Weights of a small transformer language model: 2 heads of 128, 13.8M parameters.
Each number is 200 + 40 x the weight over its row's rms, rounded and kept within 0 to 999. Layers, rows and columns count from 0. The size before them is the row's rms in percent of the matrix's.

# layer 9 MLP gate, 704x256, rms 0.0716, rows 121-157, columns 128-191
108,219,200,240,251,182,141,160,239,177,247,218,146,200,218,183,213,202,258,204,138,213,230,155,177,180,114,88,238,148,250,255,265,205,131,231,143,204,207,149,248,173,195,281,227,184,257,184,154,251,134,193,219,201,211,227,190,210,222,206,181,152,172,173,226
099,290,246,150,145,186,209,217,148,234,269,234,180,204,213,186,192,198,255,188,202,208,204,230,183,232,270,192,205,242,260,247,211,211,116,196,206,200,228,169,328,198,190,163,109,246,225,245,174,177,211,186,252,197,205,191,163,242,240,285,250,261,193,179,198
096,199,220,233,207,142,166,135,174,221,236,227,162,222,193,222,222,155,173,158,178,210,252,162,182,200,248,230,156,154,167,218,208,225,181,176,274,241,251,215,234,270,119,181,203,216,167,200,216,192,180,234,246,238,196,161,192,217,169,168,169,198,183,110,207
094,224,222,174,228,191,209,162,196,238,218,123,241,166,184,200,155,237,201,198,208,211,146,111,192,165,231,213,187,290,85,235,156,140,98,149,198,267,213,224,184,170,144,261,187,232,218,199,190,176,187,189,152,250,210,215,149,183,283,208,201,242,172,184,210
101,208,215,191,212,255,327,224,257,264,189,250,128,165,148,251,260,265,131,168,164,171,142,167,235,212,208,152,220,203,135,197,220,148,221,199,104,155,150,195,238,225,171,154,167,182,189,175,181,264,202,203,245,191,194,152,101,244,147,155,238,212,181,148,166
106,186,197,221,174,251,195,218,261,223,208,209,187,208,192,239,263,230,148,240,162,297,125,176,126,216,185,185,168,188,183,223,201,177,137,145,147,180,206,189,222,152,204,216,150,131,116,166,182,273,224,247,237,212,192,200,118,154,297,151,194,203,232,134,175
103,211,270,178,211,232,201,187,176,130,174,167,137,110,227,222,160,270,253,144,182,213,188,157,202,147,196,246,207,133,170,230,209,192,136,148,145,193,222,256,217,188,141,194,172,216,43,122,216,166,135,166,173,203,170,223,182,267,217,202,183,257,193,221,194
096,215,239,203,206,207,223,191,264,188,255,215,195,243,216,216,246,230,136,154,174,255,200,217,202,164,192,211,170,168,189,220,224,214,194,198,246,205,260,240,238,295,209,145,192,181,174,151,221,219,95,185,204,189,88,178,224,173,220,159,231,180,206,180,242
095,193,208,249,176,183,168,260,223,243,202,280,227,179,116,242,263,205,59,169,127,236,203,237,269,196,206,107,200,242,271,240,207,203,217,243,208,171,206,217,189,247,166,168,249,158,180,193,190,222,160,185,226,256,202,210,196,214,197,187,166,160,88,100,163
099,149,182,223,228,188,276,151,239,198,187,188,243,229,273,208,172,216,156,185,191,234,244,258,185,216,222,226,214,109,203,218,204,136,160,260,212,192,171,252,258,293,175,186,175,206,214,240,259,250,216,247,215,190,194,216,218,207,224,141,166,213,168,166,223
098,250,236,223,220,261,236,139,178,239,197,95,218,218,234,202,224,288,161,135,112,217,193,196,206,160,232,184,216,186,261,179,232,185,147,170,161,151,211,141,260,180,205,199,146,203,235,233,169,137,162,249,215,191,166,238,218,249,175,189,218,181,252,120,196
099,250,217,205,209,208,201,198,197,232,259,309,146,207,222,160,259,187,204,178,242,238,253,163,128,156,171,217,184,206,168,170,179,121,239,133,161,237,185,191,198,243,240,149,183,176,245,254,225,189,158,238,216,211,193,186,240,209,211,156,181,243,233,199,218
095,258,212,251,194,238,222,164,197,161,185,223,232,184,247,153,206,203,185,192,203,250,202,136,236,183,201,170,195,156,212,141,169,188,160,257,142,257,252,228,201,194,202,195,193,232,216,140,264,127,151,190,197,246,137,190,268,233,207,181,186,176,150,141,175
092,151,170,165,240,221,205,110,247,169,215,223,183,226,207,242,214,256,216,206,156,274,204,212,140,202,195,192,103,188,186,187,140,215,197,208,164,232,234,187,200,137,186,162,142,165,274,221,262,215,240,128,321,179,227,204,187,189,223,169,209,151,181,132,222
099,201,257,234,216,183,236,255,147,177,156,195,152,164,168,196,224,290,210,179,191,242,192,215,194,125,223,136,207,234,182,263,115,159,250,244,227,223,209,242,192,191,266,248,183,172,158,191,219,222,201,247,220,261,180,215,213,230,234,187,127,254,177,201,221
098,265,197,163,153,210,242,190,208,177,246,257,96,239,204,180,259,251,225,176,234,220,191,204,168,203,126,183,117,158,192,189,243,221,279,182,177,174,184,272,235,185,162,269,180,258,131,184,146,164,260,268,170,162,196,172,168,145,217,160,251,166,183,152,214
101,297,233,154,247,203,213,212,119,282,184,196,198,270,243,193,233,148,241,207,182,119,163,125,211,144,217,270,219,138,145,152,141,203,181,136,201,299,201,149,169,247,163,200,166,207,161,196,205,217,162,228,217,174,192,217,209,167,188,127,168,151,256,189,112
105,212,192,225,173,201,208,224,164,245,215,202,248,185,217,190,206,247,152,174,180,109,170,138,209,225,231,224,204,303,216,242,219,226,218,136,208,156,182,196,246,210,152,182,185,193,179,212,151,228,162,190,160,170,254,185,134,208,246,232,169,242,239,167,266
102,206,108,142,197,224,233,138,272,231,175,140,156,244,244,245,193,199,156,181,210,228,228,251,214,235,149,171,190,158,135,238,248,161,160,219,186,241,203,248,271,236,236,203,206,225,208,131,221,253,149,181,227,177,244,176,185,276,261,196,211,156,183,155,221
098,220,152,172,173,203,251,222,129,183,227,266,147,262,220,164,218,157,202,223,150,190,228,240,226,101,173,181,123,198,178,185,147,179,175,201,226,227,104,188,172,229,236,230,152,265,185,178,195,190,169,153,172,127,241,229,239,214,194,186,230,208,180,205,224
099,238,145,221,126,282,151,228,281,194,143,216,247,222,146,231,187,233,171,271,279,101,214,235,186,208,162,128,167,150,237,170,274,266,158,189,167,222,253,177,194,216,216,172,180,202,128,221,247,170,200,156,176,169,179,252,201,217,160,159,192,185,285,180,188
104,209,206,204,166,257,197,242,179,216,179,171,192,226,235,209,268,150,255,134,250,240,197,242,212,222,157,217,248,249,188,137,141,239,238,179,171,109,231,167,158,190,279,175,138,186,264,199,190,174,172,182,215,199,204,246,265,259,172,189,255,188,190,189,181
093,185,195,148,184,192,137,43,180,232,195,155,189,172,201,204,209,145,191,214,167,170,238,133,161,128,156,236,250,177,132,187,145,274,101,145,227,200,153,247,190,228,111,255,217,192,197,266,169,205,180,127,188,251,240,161,229,153,166,144,219,188,207,182,124
099,202,197,171,76,238,208,184,165,158,193,259,154,244,260,142,229,269,159,132,162,179,232,184,205,301,245,243,165,121,185,219,278,251,182,176,232,148,128,212,187,156,161,232,117,176,184,159,139,204,193,196,224,153,92,246,186,211,209,211,199,188,200,168,197
100,198,142,192,188,167,229,166,161,238,168,201,184,236,184,206,191,261,151,239,193,199,228,176,251,203,174,176,197,191,189,146,254,215,167,147,165,164,192,191,237,208,235,162,180,134,210,237,191,219,182,203,222,262,222,155,232,183,175,222,161,217,198,181,170
098,229,187,134,72,217,173,158,215,217,179,154,206,162,179,161,222,189,229,169,161,189,172,217,230,208,259,195,223,193,132,239,209,127,292,154,148,216,239,181,208,267,291,237,144,164,139,178,204,160,238,166,156,200,152,209,231,239,179,198,248,187,150,238,204
103,135,203,179,234,285,172,162,213,223,197,202,127,169,202,217,150,238,130,197,189,151,223,215,160,185,190,122,185,167,221,175,232,148,257,220,200,198,129,231,145,250,164,178,217,143,196,178,187,214,127,221,190,222,259,231,172,226,248,212,192,198,210,198,245
099,243,169,212,231,256,207,202,243,229,204,217,249,265,254,219,123,193,153,246,196,216,138,219,202,153,191,221,144,225,250,180,204,201,195,164,161,137,219,107,135,196,171,209,214,221,227,208,147,207,155,186,219,243,217,153,192,183,199,131,242,211,149,165,244
101,184,242,131,138,189,239,212,176,215,174,205,195,168,96,223,198,189,160,163,166,150,201,198,201,257,189,166,170,157,190,181,207,198,197,232,169,238,174,232,232,259,161,188,176,177,190,225,117,204,158,172,230,243,167,171,221,206,202,200,179,158,167,207,241
100,201,160,235,180,178,192,197,252,210,150,168,191,228,213,228,185,179,207,236,218,200,185,330,151,224,199,285,146,176,155,288,208,170,204,254,244,242,130,160,228,201,189,161,208,217,248,246,157,141,160,211,256,256,209,168,170,264,246,192,159,258,158,218,182
105,203,195,191,212,184,252,186,250,238,208,176,249,191,246,235,186,205,272,222,235,295,203,174,204,196,221,160,229,213,201,137,206,204,240,194,132,226,270,243,219,181,197,209,133,162,192,212,180,196,199,175,233,170,225,233,208,214,202,193,230,178,134,74,201
099,211,86,154,185,189,223,172,185,156,234,149,222,209,197,206,217,180,246,301,143,190,199,170,197,229,155,241,191,172,171,249,179,160,224,252,241,171,214,247,315,162,202,167,187,155,146,222,198,180,115,201,268,202,252,172,200,209,160,222,187,226,266,238,209
100,158,184,108,194,294,97,210,231,192,180,298,156,134,266,177,224,155,146,221,188,70,246,160,173,187,208,163,174,152,189,171,167,145,262,125,194,196,192,229,193,172,273,167,193,205,207,186,161,177,149,197,195,140,141,179,186,246,219,143,180,228,207,257,215
099,272,168,159,183,183,127,213,243,158,216,244,142,241,188,202,170,169,154,213,146,247,230,236,224,177,195,162,206,197,154,245,150,221,159,262,192,188,260,160,187,215,126,231,147,220,218,180,216,229,208,174,302,296,136,176,123,253,230,235,135,217,172,186,215
101,234,154,171,152,189,123,167,229,176,263,218,198,217,235,165,240,203,187,225,149,153,200,225,187,200,123,219,188,203,143,211,142,206,213,225,142,193,196,183,199,187,186,234,179,246,159,128,175,221,160,217,217,223,175,235,189,176,253,193,203,215,193,53,214
100,188,142,218,234,79,193,109,168,205,161,163,206,236,197,273,226,176,119,291,206,235,174,198,241,164,225,164,200,265,191,204,257,135,160,209,139,177,222,263,277,221,159,99,210,211,219,162,232,248,206,211,251,245,163,193,129,175,234,187,199,221,217,217,180
102,200,180,248,155,215,212,164,199,208,148,189,202,208,170,170,154,119,227,202,179,217,210,304,238,199,134,270,205,166,194,175,203,264,239,202,184,297,178,244,207,182,205,182,241,182,147,239,174,158,228,253,253,234,175,233,197,206,253,174,195,195,229,168,163
# layer 9 MLP up, 704x256, rms 0.0692, rows 121-156, columns 128-191
102,238,124,163,188,224,99,182,215,166,210,197,186,261,192,197,206,204,226,244,173,161,187,177,258,191,174,218,193,161,171,211,193,176,160,182,199,203,197,245,159,168,210,135,215,148,142,132,195,221,267,216,214,110,211,167,184,163,206,149,192,215,151,233,112
100,153,199,230,239,133,227,100,234,127,172,230,148,158,150,233,156,217,267,208,181,215,224,148,235,229,142,244,187,191,245,151,242,143,236,197,212,168,275,266,172,201,158,330,174,166,209,188,218,241,236,194,216,250,234,256,222,192,207,175,258,158,173,138,187
095,241,216,224,256,153,193,150,259,205,127,150,152,254,109,190,255,243,232,220,254,191,199,223,266,154,232,196,256,119,140,191,130,201,245,255,154,235,221,208,196,200,260,163,179,184,206,159,150,194,185,263,203,210,120,226,199,185,199,197,140,145,237,179,243
096,220,288,177,261,259,220,192,143,167,165,157,185,203,135,196,169,169,168,175,149,249,261,253,178,156,246,202,164,198,187,246,201,188,178,291,235,212,263,168,230,162,282,182,235,248,244,192,249,199,187,188,208,201,172,227,215,206,193,190,165,248,242,182,181
101,192,228,169,262,205,177,215,141,253,161,121,210,228,267,211,210,101,248,135,143,158,172,214,244,243,223,165,172,205,162,219,198,260,254,177,145,232,218,212,178,166,221,194,203,128,287,189,219,191,188,175,136,212,213,213,181,215,208,161,226,222,222,251,172
104,213,148,259,227,222,278,205,210,194,263,286,152,137,206,191,213,184,195,169,223,117,211,244,159,268,207,162,88,194,216,242,166,101,265,212,255,192,189,226,190,130,153,178,210,185,131,181,185,224,163,213,172,193,167,217,272,172,244,228,169,171,217,205,164
103,190,192,226,246,172,161,209,244,239,185,124,195,245,193,175,206,216,195,173,260,206,189,219,237,259,155,224,207,172,201,227,206,127,240,182,155,170,253,211,178,227,275,189,185,198,196,165,168,174,280,158,197,177,203,152,258,194,238,215,117,157,179,214,269
102,233,240,208,233,206,207,220,151,201,265,173,211,248,125,244,209,266,180,199,206,99,163,235,204,234,187,152,163,128,230,164,125,286,165,200,239,210,150,245,190,199,176,200,163,173,179,197,122,251,177,232,183,100,231,219,214,163,241,239,153,153,182,250,164
098,238,179,171,190,231,194,204,195,178,170,223,185,195,213,222,162,197,211,228,181,163,195,244,204,278,169,205,238,182,182,190,187,237,220,196,199,152,202,164,163,275,201,116,197,236,168,158,194,142,277,209,201,140,203,99,193,263,157,122,149,235,211,207,189
101,221,117,247,120,253,188,193,248,194,232,194,205,93,190,294,185,228,208,156,155,167,195,296,261,197,242,147,222,165,212,166,163,222,210,130,221,140,192,184,264,190,256,271,247,169,209,164,194,187,240,104,241,213,253,145,158,200,159,186,182,202,191,283,139
100,179,198,164,182,208,293,146,179,182,199,174,200,246,207,131,276,205,215,185,170,202,225,217,155,150,134,283,239,234,209,241,162,197,230,241,204,207,216,125,176,190,147,144,196,182,175,263,168,125,150,199,139,200,135,203,185,133,222,266,215,122,154,193,220
097,123,168,277,228,187,151,264,131,232,182,229,262,192,167,219,216,168,169,217,233,141,200,249,250,221,272,229,263,208,229,205,253,151,155,204,234,204,176,275,164,159,197,203,198,269,177,149,190,188,215,260,195,250,259,212,202,188,134,170,148,212,128,209,260
098,174,185,223,146,178,159,238,237,188,215,116,268,181,204,187,139,237,168,214,250,213,206,250,179,142,173,186,198,225,191,277,217,208,223,187,162,116,160,168,223,210,205,187,209,232,180,238,272,139,161,228,162,193,211,123,201,243,226,127,181,172,204,226,177
091,91,179,114,205,186,224,243,154,223,198,190,203,183,120,242,268,125,197,193,195,258,217,210,137,219,210,214,246,109,252,116,189,197,221,228,164,175,212,162,182,276,150,256,215,191,211,241,206,169,206,192,176,190,173,134,193,200,186,263,174,168,219,194,201
098,222,155,172,224,245,253,181,227,203,221,201,204,190,258,138,136,196,165,145,247,150,198,247,257,184,205,193,168,287,153,212,226,176,185,184,225,152,227,193,134,204,252,189,255,172,231,147,177,282,230,185,214,240,159,213,214,240,191,237,170,254,217,206,169
097,185,190,96,196,164,223,242,325,204,203,197,140,240,193,156,228,219,175,198,152,164,161,217,160,154,144,246,147,211,201,163,173,240,166,217,170,227,228,196,241,223,157,237,185,308,189,226,235,215,175,258,161,210,202,223,215,183,238,144,270,233,238,203,257
101,243,216,205,187,188,173,325,178,235,267,194,187,176,203,267,172,232,178,205,241,204,156,224,176,208,195,182,229,181,156,228,164,197,216,171,196,197,137,122,169,173,231,231,170,219,172,240,226,180,200,175,221,209,250,272,238,222,203,212,159,239,221,218,181
101,194,216,219,298,144,211,152,236,215,174,200,175,143,171,112,159,262,189,189,201,188,183,198,202,225,216,153,149,216,173,226,217,192,263,156,268,170,220,176,231,172,236,168,278,265,228,237,182,223,218,246,219,170,265,253,164,264,165,314,185,202,199,205,197
099,195,216,187,181,227,151,94,141,82,192,225,219,143,121,207,164,241,167,161,136,208,178,165,221,246,203,178,237,232,188,228,255,212,190,231,171,227,219,229,189,192,293,169,249,219,248,238,283,169,223,175,233,230,214,224,196,208,159,227,243,203,151,128,207
103,188,200,262,185,214,193,229,156,212,139,97,200,259,194,194,209,191,226,184,214,187,142,227,135,200,235,202,191,210,165,152,166,238,164,205,260,195,127,188,192,304,271,177,197,145,207,234,164,163,193,190,211,193,175,196,202,168,239,124,206,280,201,183,192
100,187,209,273,194,197,155,166,255,194,235,156,203,268,205,124,251,140,226,180,196,203,164,178,120,163,130,205,143,201,227,227,204,169,239,220,191,192,171,204,148,245,186,209,203,151,264,164,97,188,181,213,201,275,162,124,199,232,203,212,224,170,190,230,205
103,216,154,196,251,208,93,256,220,220,207,188,200,119,193,170,234,181,236,213,215,157,155,303,163,144,235,141,159,212,238,227,146,251,198,238,109,243,194,227,298,205,175,225,165,173,149,174,169,201,270,227,234,255,218,194,128,178,233,108,188,231,147,221,178
093,217,269,189,199,249,133,146,206,164,161,173,180,157,195,164,156,180,232,231,121,252,314,186,218,224,135,159,266,184,94,240,165,174,209,174,216,179,136,272,169,228,249,245,247,210,128,245,256,182,193,154,182,263,153,153,206,150,168,203,230,160,183,169,164
103,183,208,208,274,303,167,198,156,219,231,241,114,181,197,197,235,247,123,218,236,181,122,180,218,213,255,161,113,244,176,270,203,208,211,201,186,139,236,197,262,180,236,176,191,203,287,253,146,180,173,295,151,186,206,268,235,197,196,194,152,187,167,157,294
099,234,223,275,176,227,145,234,272,246,173,222,224,210,231,122,161,199,209,230,209,178,209,172,240,246,167,151,233,65,218,186,202,178,205,177,227,184,220,213,262,153,199,266,278,204,196,235,202,200,236,155,173,180,213,159,234,246,181,116,184,174,163,247,246
096,216,181,223,183,190,181,213,197,155,215,228,143,258,118,120,263,233,220,199,190,98,158,176,247,179,238,236,197,184,227,171,223,186,214,163,192,157,208,201,175,146,232,182,145,199,152,113,238,181,169,210,161,276,192,204,241,195,197,231,214,223,197,149,230
104,161,204,257,202,209,202,204,264,210,215,218,161,220,181,173,232,222,171,169,168,198,320,243,202,159,168,170,157,202,203,209,195,190,241,220,235,129,222,201,184,141,267,222,205,225,172,240,205,209,225,234,249,253,215,215,266,214,174,211,175,229,182,218,326
101,237,174,155,157,259,186,169,230,195,168,211,279,237,173,208,169,169,189,133,111,234,212,157,196,152,225,218,155,233,183,193,81,234,213,182,243,162,163,212,99,210,161,167,217,145,231,210,173,202,183,224,153,230,252,251,186,153,151,263,211,228,223,233,158
101,169,179,265,150,175,204,247,241,249,166,214,194,214,191,174,170,241,210,185,191,161,250,183,191,202,292,135,167,146,186,169,234,146,214,252,245,204,273,172,151,170,239,141,179,235,242,157,193,216,243,179,240,147,174,184,179,226,197,206,200,239,223,144,207
105,233,250,188,187,206,202,169,238,193,198,190,168,235,237,148,171,202,175,228,229,185,138,186,243,250,246,170,254,212,224,197,222,259,322,283,194,255,247,227,167,112,152,251,175,206,290,219,185,227,248,137,184,260,227,160,200,233,250,202,200,253,161,240,194
104,192,132,229,193,175,226,289,168,116,222,214,126,180,191,254,150,88,258,249,159,220,247,161,254,259,167,170,234,208,227,224,193,151,195,139,207,182,235,192,235,200,225,156,190,200,241,266,180,183,207,197,221,56,308,218,209,188,160,194,199,170,242,156,166
099,209,96,219,163,185,183,155,226,206,214,235,223,188,197,216,251,221,190,142,249,187,172,192,168,280,161,220,212,216,238,169,202,266,81,198,215,234,129,181,206,188,137,256,213,213,181,235,213,143,169,222,204,191,175,258,206,218,230,197,164,173,242,261,207
100,262,180,204,252,143,149,196,264,225,156,259,144,209,234,144,197,198,233,212,294,175,238,178,263,245,259,163,207,94,185,151,181,212,137,236,205,178,216,192,235,154,193,212,215,209,224,208,267,223,131,267,153,206,208,183,246,235,172,188,175,228,206,183,249
098,211,246,226,159,210,186,256,204,205,138,184,144,202,230,216,167,218,103,230,306,252,265,227,154,259,141,144,249,190,239,186,229,193,158,195,154,135,143,193,204,167,156,182,180,211,206,232,242,161,252,132,237,291,186,216,246,200,154,178,197,239,206,217,229
106,176,169,133,168,240,116,182,228,224,211,200,256,152,236,174,161,146,252,180,171,153,164,148,195,229,160,197,199,235,187,150,189,201,177,195,150,113,193,188,162,241,277,264,248,262,163,152,199,151,167,263,157,189,221,135,127,202,210,158,252,160,182,154,117
100,184,173,283,247,174,191,192,235,213,188,124,111,256,238,220,198,211,161,218,243,270,197,286,243,179,327,160,127,171,279,198,174,219,191,185,203,247,213,273,229,214,187,132,245,221,263,233,163,205,234,220,229,206,187,186,142,117,262,132,118,230,175,226,225
# layer 9 MLP down (transposed), 704x256, rms 0.0677, rows 121-156, columns 128-191
100,228,258,154,186,260,214,232,122,122,210,265,231,134,172,215,190,127,243,99,213,219,187,223,161,214,134,197,119,191,207,184,157,250,195,205,165,194,139,186,176,196,112,187,248,186,199,234,184,227,229,212,236,297,259,221,256,237,249,236,229,171,141,214,215
102,187,223,217,219,258,163,244,222,237,293,306,190,240,166,326,234,151,234,217,204,238,191,166,168,258,171,196,205,197,232,226,149,213,221,155,165,201,124,232,144,116,167,206,212,249,247,213,206,194,184,192,146,185,174,186,211,175,175,215,152,185,190,208,187
097,157,213,255,231,198,238,212,274,202,185,156,218,229,157,227,189,172,244,144,210,222,158,137,227,219,162,124,166,138,221,201,185,162,214,166,249,217,148,248,177,226,152,214,188,184,177,165,220,180,192,167,196,205,203,163,177,169,249,180,164,157,165,233,198
096,193,221,195,234,146,217,238,200,178,186,171,243,203,215,170,133,203,214,179,177,249,244,140,155,223,222,165,167,192,206,241,268,156,189,202,252,223,189,236,157,194,168,253,210,221,228,219,137,199,199,260,151,218,207,233,144,135,256,229,229,182,145,240,277
099,177,253,246,162,183,212,255,248,252,213,242,160,219,293,149,202,177,160,197,211,188,185,197,184,303,182,231,226,227,259,228,192,185,307,189,179,137,139,166,151,193,190,161,188,130,179,232,230,244,232,242,176,253,210,226,215,248,204,170,143,247,165,249,200
106,234,205,187,169,238,216,198,207,220,99,212,220,160,225,206,110,191,163,141,180,199,203,208,185,157,202,176,262,202,201,170,179,109,191,250,254,237,187,151,265,173,247,194,275,221,190,196,217,183,183,143,159,179,179,166,195,201,85,239,193,174,151,212,211
102,171,159,191,143,170,219,86,196,225,127,143,199,263,204,176,163,140,194,172,181,243,235,187,251,193,151,190,213,222,182,141,235,208,181,84,217,174,241,173,219,151,210,172,198,150,179,218,162,216,212,191,180,202,228,207,172,224,140,172,191,195,217,212,163
103,160,182,187,166,181,186,204,233,247,160,193,151,286,267,185,166,235,250,222,170,176,265,221,208,197,159,243,203,221,149,225,240,241,272,146,215,174,251,175,170,227,209,176,205,224,234,156,204,149,157,232,148,211,150,224,152,168,174,229,212,214,164,167,259
099,187,118,206,237,227,230,169,178,242,225,257,212,257,138,201,233,212,186,144,217,217,239,221,240,184,193,198,141,222,193,228,188,215,289,247,210,303,234,170,126,172,215,214,182,140,212,176,211,220,179,169,239,181,189,214,237,257,174,161,244,274,136,286,198
097,227,221,190,201,200,160,247,186,181,241,171,208,195,111,183,201,270,234,219,159,171,186,173,193,235,281,144,225,154,177,239,178,167,204,255,168,217,137,211,197,201,208,188,249,170,253,141,219,156,188,225,174,209,216,170,247,155,232,246,217,199,145,231,154
102,201,227,160,262,168,186,153,227,250,237,228,240,220,181,144,191,205,192,216,207,241,178,242,145,159,165,222,221,200,249,220,251,231,232,244,213,262,194,219,152,306,152,210,174,121,238,201,96,215,274,187,154,134,269,189,213,117,201,222,178,229,192,243,213
100,193,219,151,275,219,204,232,213,240,234,194,205,222,199,235,216,234,177,211,112,160,221,140,218,217,138,233,170,177,186,145,188,177,179,192,247,115,226,184,183,153,202,225,238,175,141,200,229,208,249,233,238,175,126,239,310,164,166,257,207,118,210,224,196
098,252,184,172,172,208,141,127,115,228,121,171,219,215,264,176,98,159,178,239,189,189,202,186,179,157,165,168,187,222,232,268,175,148,213,170,78,172,184,197,217,221,163,198,261,177,259,165,185,196,215,231,217,251,260,197,239,228,140,112,239,199,244,140,179
095,282,196,264,195,193,167,231,181,219,227,213,230,191,169,234,132,203,207,217,225,215,256,305,267,284,273,198,221,200,165,228,225,189,189,215,216,231,186,181,205,234,174,199,214,169,244,261,206,145,202,190,234,142,337,312,202,174,194,260,161,183,157,206,197
098,154,180,208,183,217,212,246,133,244,225,210,200,217,179,219,248,198,162,154,251,146,196,243,189,194,203,286,173,238,205,191,211,170,211,154,309,204,196,183,201,219,231,166,229,154,178,214,127,144,191,219,180,186,204,204,214,200,158,182,166,238,244,170,225
086,154,197,222,193,227,184,190,165,230,215,202,185,91,231,227,210,251,162,230,146,229,213,197,231,256,220,173,260,181,164,165,206,130,177,148,206,232,236,177,173,223,211,205,205,162,236,237,239,220,195,138,191,201,203,206,149,190,202,237,218,190,146,156,199
105,228,187,256,130,199,212,236,209,182,158,177,249,196,223,259,194,243,242,159,202,193,163,222,226,209,185,195,181,207,239,175,160,168,196,214,152,154,221,172,187,124,251,234,199,153,224,166,154,169,112,253,150,240,235,220,171,255,108,191,155,241,111,217,322
102,135,166,194,164,165,291,218,194,198,168,318,195,161,198,186,187,170,173,201,193,169,287,165,204,208,189,138,244,207,256,197,152,222,140,151,203,217,157,226,246,192,193,165,253,154,239,214,200,205,198,253,151,266,125,187,138,220,217,193,246,209,219,178,207
101,186,175,168,234,228,130,95,149,175,265,233,184,186,190,162,206,218,181,177,256,258,174,193,210,136,211,243,218,158,207,212,202,138,200,260,221,265,199,234,233,198,172,162,196,205,236,245,182,231,254,125,135,224,166,166,202,231,267,171,141,171,132,222,245
107,143,180,226,209,235,186,210,220,184,162,247,230,148,222,229,104,165,238,177,191,209,185,167,173,205,223,177,196,261,187,277,157,282,219,169,193,194,149,227,211,203,209,214,166,208,179,183,199,228,173,259,234,174,187,232,160,255,137,251,170,202,220,141,193
098,240,193,176,197,189,233,237,206,212,147,214,145,287,176,250,214,316,194,227,174,286,192,189,172,170,122,206,169,291,169,157,226,239,190,161,176,151,227,258,162,184,168,246,250,203,223,209,184,211,145,194,167,155,177,186,202,274,284,256,213,184,158,143,231
105,267,160,161,201,280,220,235,250,191,128,259,248,234,212,182,212,141,167,162,225,258,244,164,253,158,178,308,213,250,199,174,143,244,214,122,178,158,163,183,151,216,182,177,175,146,232,156,212,253,160,183,257,231,201,163,173,216,144,126,251,197,193,243,161
091,170,220,160,194,211,252,269,190,303,189,163,234,200,161,243,162,157,201,235,257,162,188,201,217,224,188,231,207,236,150,237,186,173,268,243,200,200,213,166,207,187,226,247,179,187,225,178,217,224,228,158,198,178,187,178,184,241,81,194,221,185,248,211,213
104,264,207,169,222,112,280,155,209,221,258,213,242,216,181,220,133,252,170,193,182,246,149,226,197,177,207,161,173,151,187,179,212,75,209,279,192,210,208,238,242,186,275,218,232,187,234,189,238,144,284,194,158,200,207,203,183,179,220,217,234,209,107,287,226
101,260,184,203,185,220,219,285,187,173,190,152,241,189,160,262,237,194,223,300,187,211,194,213,243,201,168,223,137,163,134,256,173,224,200,299,140,221,197,158,166,135,256,210,199,242,181,227,180,121,244,191,296,178,167,189,190,155,172,209,144,214,209,210,204
096,210,229,234,217,168,214,224,127,192,101,264,168,291,211,244,183,221,171,119,208,229,269,167,211,202,181,199,208,211,186,225,236,238,218,134,200,167,239,147,187,205,119,225,168,237,249,186,184,168,154,205,183,174,141,259,259,212,185,189,176,227,171,188,189
101,213,125,148,230,200,288,179,212,181,248,168,170,186,174,176,152,253,236,146,180,261,158,184,189,146,166,152,181,224,132,188,222,215,195,226,192,216,240,164,180,206,188,132,192,210,279,211,184,213,197,192,165,197,189,198,186,241,228,255,193,180,215,178,195
101,198,199,180,166,203,287,244,268,162,235,163,244,138,229,164,131,250,196,162,195,228,228,103,234,221,207,161,203,215,250,273,195,298,255,221,195,222,248,133,242,195,164,208,163,168,192,216,195,203,207,216,268,228,232,202,261,211,248,185,187,214,288,293,214
102,249,204,234,189,231,215,138,167,226,226,232,158,199,224,251,200,203,148,178,190,159,194,165,130,127,236,133,232,208,240,184,228,192,230,188,295,188,218,200,226,198,279,170,245,215,208,237,176,149,203,158,197,179,199,155,170,178,238,214,235,146,183,218,249
105,246,172,230,216,239,170,138,193,181,116,173,190,225,177,201,201,203,103,170,180,187,223,205,235,191,204,181,250,211,95,181,191,186,161,239,141,193,231,183,138,202,206,203,173,180,229,234,195,217,174,164,185,160,230,126,188,232,137,136,132,171,191,223,142
105,213,206,194,158,193,258,193,251,183,204,161,145,159,187,197,205,215,192,187,221,217,180,180,191,96,212,172,227,106,211,227,194,212,142,178,245,174,247,170,223,170,190,199,205,226,224,262,174,175,198,245,261,115,245,158,176,212,291,256,133,222,212,181,196
100,250,237,183,234,171,233,138,190,294,275,224,147,185,200,191,228,139,241,258,267,208,187,139,182,182,200,202,231,226,209,166,175,214,133,234,303,165,271,214,194,233,207,201,224,177,187,270,217,178,215,225,168,204,148,195,176,232,266,234,221,209,164,184,223
100,194,268,169,219,133,250,66,219,199,279,173,245,155,225,191,231,196,213,200,174,193,155,85,269,131,164,137,200,228,218,215,212,190,223,219,212,188,203,149,212,137,173,235,226,170,248,185,189,205,240,207,233,118,221,159,190,166,281,274,197,163,201,195,217
099,204,237,222,146,229,227,199,184,215,266,202,271,229,212,208,188,238,185,192,194,166,194,145,211,299,174,187,191,266,185,217,237,260,143,237,133,224,272,192,171,196,141,167,234,180,205,181,255,242,142,221,299,220,142,221,169,151,284,211,135,233,152,128,245
104,171,138,211,203,203,200,246,136,233,216,180,224,233,247,137,145,244,235,213,220,198,181,135,212,200,173,159,223,226,169,186,207,142,226,242,231,113,178,194,155,210,215,223,218,131,101,169,228,219,167,248,165,151,259,228,229,148,269,233,232,189,195,218,167
098,227,160,196,203,209,126,180,188,212,119,234,156,226,166,255,257,194,162,237,164,219,183,260,197,237,160,295,232,197,173,243,247,221,263,144,163,279,176,248,243,199,161,111,209,193,206,266,170,202,148,202,210,220,226,222,148,203,39,174,248,199,249,227,231